{
  "n_layer": 15,
  "d_model": 256,
  "n_head": 3,
  "n_kv_head": 3,
  "head_dim": 128,
  "d_mlp": 1024,
  "vocab_size": 5558,
  "activation": "squared_relu",
  "norm": "rmsnorm",
  "norm_place": "pre",
  "norm_eps": 1e-05,
  "positions": "learned",
  "qk_norm": false,
  "attn_scale": 0.0884,
  "bias": "none",
  "tie_embeddings": false,
  "parallel_block": false,
  "extras": ["some layers without attention", "local attention windows", "hashed n-gram embeddings"],
  "init": "normal",
  "init_std_qkv": 0.0436,
  "init_std_o": 0.00796,
  "init_std_up": 0.0436,
  "init_std_down": 0.00796,
  "optimizer": "adamw",
  "lr": 0.00142,
  "beta1": 0.9,
  "beta2": 0.98,
  "weight_decay": 0.15,
  "lr_head": 0.00901,
  "warmup_steps": 372,
  "schedule": "wsd",
  "decay_fraction": 0.274,
  "decay_shape": "linear",
  "final_lr_fraction": 0.0,
  "batch_tokens": 65536,
  "seq_len": 2048,
  "doc_mask": true,
  "train_tokens": 277600000,
  "steps": 4236,
  "dataset": "wikipedia_en"
}
Each number is 500 + 40 x the weight over its row's rms, rounded and kept within 0 to 999. Layers, rows and columns count from 0. Numbers have three digits each. The size before them is the row's rms in percent of the matrix's.

# q: layer 10 attention query, 384x256, rms 0.0597, rows 236-241, columns 0-255
# k: layer 10 attention key, 384x256, rms 0.0589, rows 236-240, columns 0-255
q236 104:533456519457475522514505462536470520520475560436496528441530485533546616492510414539464474477527499487593452495519451484525540482475507453541489494475567471558425529549557494403561504546459502517469513532492421552489479486445513475492532500503473503489534563485537511480479514522484481452537424464480523497470509460497585499538471498470475522476498500500527472556501531503482426501544456508497482505531454457504501518483489538538478511517579520506537408451376493497486547448563476559439519551471522435443444547514472513557475475436500532479578487468512521559590458443499527519499521500488451499499492526511461489477561486548607453534429482571473454515476546495530584431575488510532494566483473507536559476459504470472470542465446405556481547572510532467551448499461481
k236 104:486483513537473509537500515474488476523478568443533544501426407450537550467490471554590555406564464497532527482482465497468456441438506444533555487550480498494486521525586531491564515488481503463520543445503457512433461533457475499482547488461515423514449547442462545499503508478535540464551496449478537466455553543514515578504471490459543559502484529524487521472458531456486457527486489451462555564512456474539547519482436552515508467524551392532465411534498494510537523431531549474484507478487500439479448497550478415477468508512478500502542486475514496533540492514515448511534546528442493469502508456479500566478499384567561451485540457546565520628443467536502525466536491545452503519504463481518487439567427478391508489573534432499517527506477519519476518488476477
q237 097:530517479528480542496462505504537518464543469496517498574479495489579436494484442508389451476523593464469454466480572547405472481525611483505527451492538524481498485533542488556518491494561553454547528464449562541544488573531520482504520587531506520453432486468501479522564551451481521548525532521508510495550386492521488549512460523503474520496476497500504495506494498534472535522523447492547552530496481536538548515559567444475476499493508478548477461565521467515498477492467571455558581537531470444550531523426493562512496451484559503524557487475535496495444558450482507509481512496506492471506603459452553497566443486445445530432612483531547471468511496538456494508410483484502458415495543452493459541532484488513466495518489513500520476465536600523518532413436480
k237 097:549440440487482447483551446550502556486497511487539550526442616519481443614437501534385402551437509510498417425415499499469549495535530520444512447488546453599550477535524478546464492528494519508485519454496544492515490450526472480511512559533444538500502596485536540504500539480496500530546445467486485545554508511506578545495520531560448486492476500499557502517560514488483482548467482512529467454564501532543488468483478513519514482496504450506438506485405477582475458504536432533470481538479500518530507516380484456510507502420525510567475478516454561524456407480477539513478496538478517478496573505542519485503482474491524481524494522461478514458489473447489533552441533547582507551486558504500565537550507501527443539431444526552460515466456519549486503492506454
q238 088:444508493484458499509358499460436504526551520461462503444483474439524523458492460501474481550520537568487497496508453514469446493457527493541493524496500476495509547531475490512489562484422554486419572465427440461567468480541429515470459493493507485534501490530519509562439594558503536465514546490496534487403508475497498507557483552463464497466500488487512505561523518584595536447553451559500441511486543532497548505548470499478419505406535490448507464475455545484573523483535480512486544511527486517574404582529553558473510458465486553580502512502563537510452427495463483506499513461526572495522527410478565514487483494544504463523492471499515490550533506536541488519440443495510499493498518434485483499510544458501524542536507511543454577406558550555507438484436532
k238 086:424479516479462513515472431441506540479486549518514506443425512466464557555458463527458469554520490485515459514559433513527547467475502449515549545438541453493562517523475528478538497576505501578544446440574467418484480481531482438500445510461558421556491468517506440579499500512507494487545500471440496471489510516518512504515525454478506437498446521556504568474571533461500493463432500446456510510469439499579507450481497556529499550414484429542569450530515542537507532478489440547433528513561470477530482529579461426534476534535472514515535525455469482609457460479528513511557500447487522523476517443480504563487532463496496576454429475512470575536556525526483476534543461513492489578561498531510606553550472453473467448454520454494458494497508495529445516509479451
q239 097:562546494488540528522507535429545518457508505594526514533489510519459442515509534589492519502499455442470518450497550511484539545536434498520487444527582572495530484484536490532474472548552500491515522512489543513449482505523544476490561502474515490477470481413526543507484434491519498526424483518491458551558590557525427528456549465457542390477478433513454510488490487460453499436469575407551473428522454518496483437488510485511520384518491515552531518493601442462492514493445517510515461471530509480507529446530413493481540477605544463536453557544460468443510546512511420511474507524510503490496451454446503504557469473439461548483547489474558515506509495485468450466453523494519536484485405482561377456509467548548514472450502519498526463501459460525542482541538507
k239 095:560487497484561425487500510571543544489543486544473556532503530612498479525474545493391568586462509488418463490478531525476547481516456519509478494527511547561557508504518473575464464464459518497505457578424494536493520499473494493478515480548483547459475529502604481559498403530484493516425499491526517502533480507468430496497538532514429440469564474449540472514558494474514556480467531496530447384500595522454464466431495455517544472539468523452517485455523490504437494539440502509513475519449498496550508488419505570484538486478478481500494474490473527483476493525509448456466450555497475490487493520525515505510472433526527510517508554481484470459452434452472524468467536465583501548427500502532434522467460522596437531419469553563492518497482486619512496572494504
q240 091:530488484447535569495497544482586481510460533525520504540493546518444491516506557539470525527515491432512515502426493507517502528548441555531469470610500504418596440436539461454491408500548462528511497473517484491436541457519509473451542447468468516461501494480478522499502513491507440518450451527525413533538579557525435464497532476455528451491520507523507531478464469508523504517424575423483468529524467484527528475503473505566505397506511511513500507551590456579475470462438516450542500514480509493510512449488431424509493557471471487478487536482443545458527537501459495510546500539507542499457455532494527507567556484473495529528495543497501513469463492530416475460448460489559547465458448573497377481483502563440491461500530473416537495544454433456488525601579489
k240 095:497465475541543425533520478522600509468436523528501529514499485637502527510533575500461532525487516494472527499459477542528541447536544567497469537527515566483531531484490423568505460452452568483521432580500505517535507504524483505502582461533463588486475542486531494495543451528423445485511532550560503502500521506547508500454550567538441435480575507504550496518449439425473560542526508499502473450537544490513490506476480466494503444571486584458510510464493477444498480505444538499557474464456547486493515446449498526445526494479457483491475470548490594452520487539438483443484471530502472442484445536517528454530484491533495497504565597512457518493427513465479398478486512435513567491435508491483406530520534538528493533455558511489499483480486466544530534600545573
q241 101:495536474521499502470502487447440481462548482493463483539518520457502492503442426496341459478497545442391491480491509536431484524464597489454519442526443519482510500529493489500462458461519521437539528431477562478542464566509451463548481537476514508512441566527539467484529541460473489554548498489479479505505428412487524499525462485568453570487417477499544504500516492557542527511514487481558556550452499481499521466538560550409508508468489468524443504527534483507553457498582502508555572447517515501502531540468535452469550506485491473471514500487518533443517516464535529464498535496518477412543623472497484553492432529464469498505566518497547510435528489539442509543452464473460447414534529461437494518568477512496450493542451536495508457509520574462508535490388483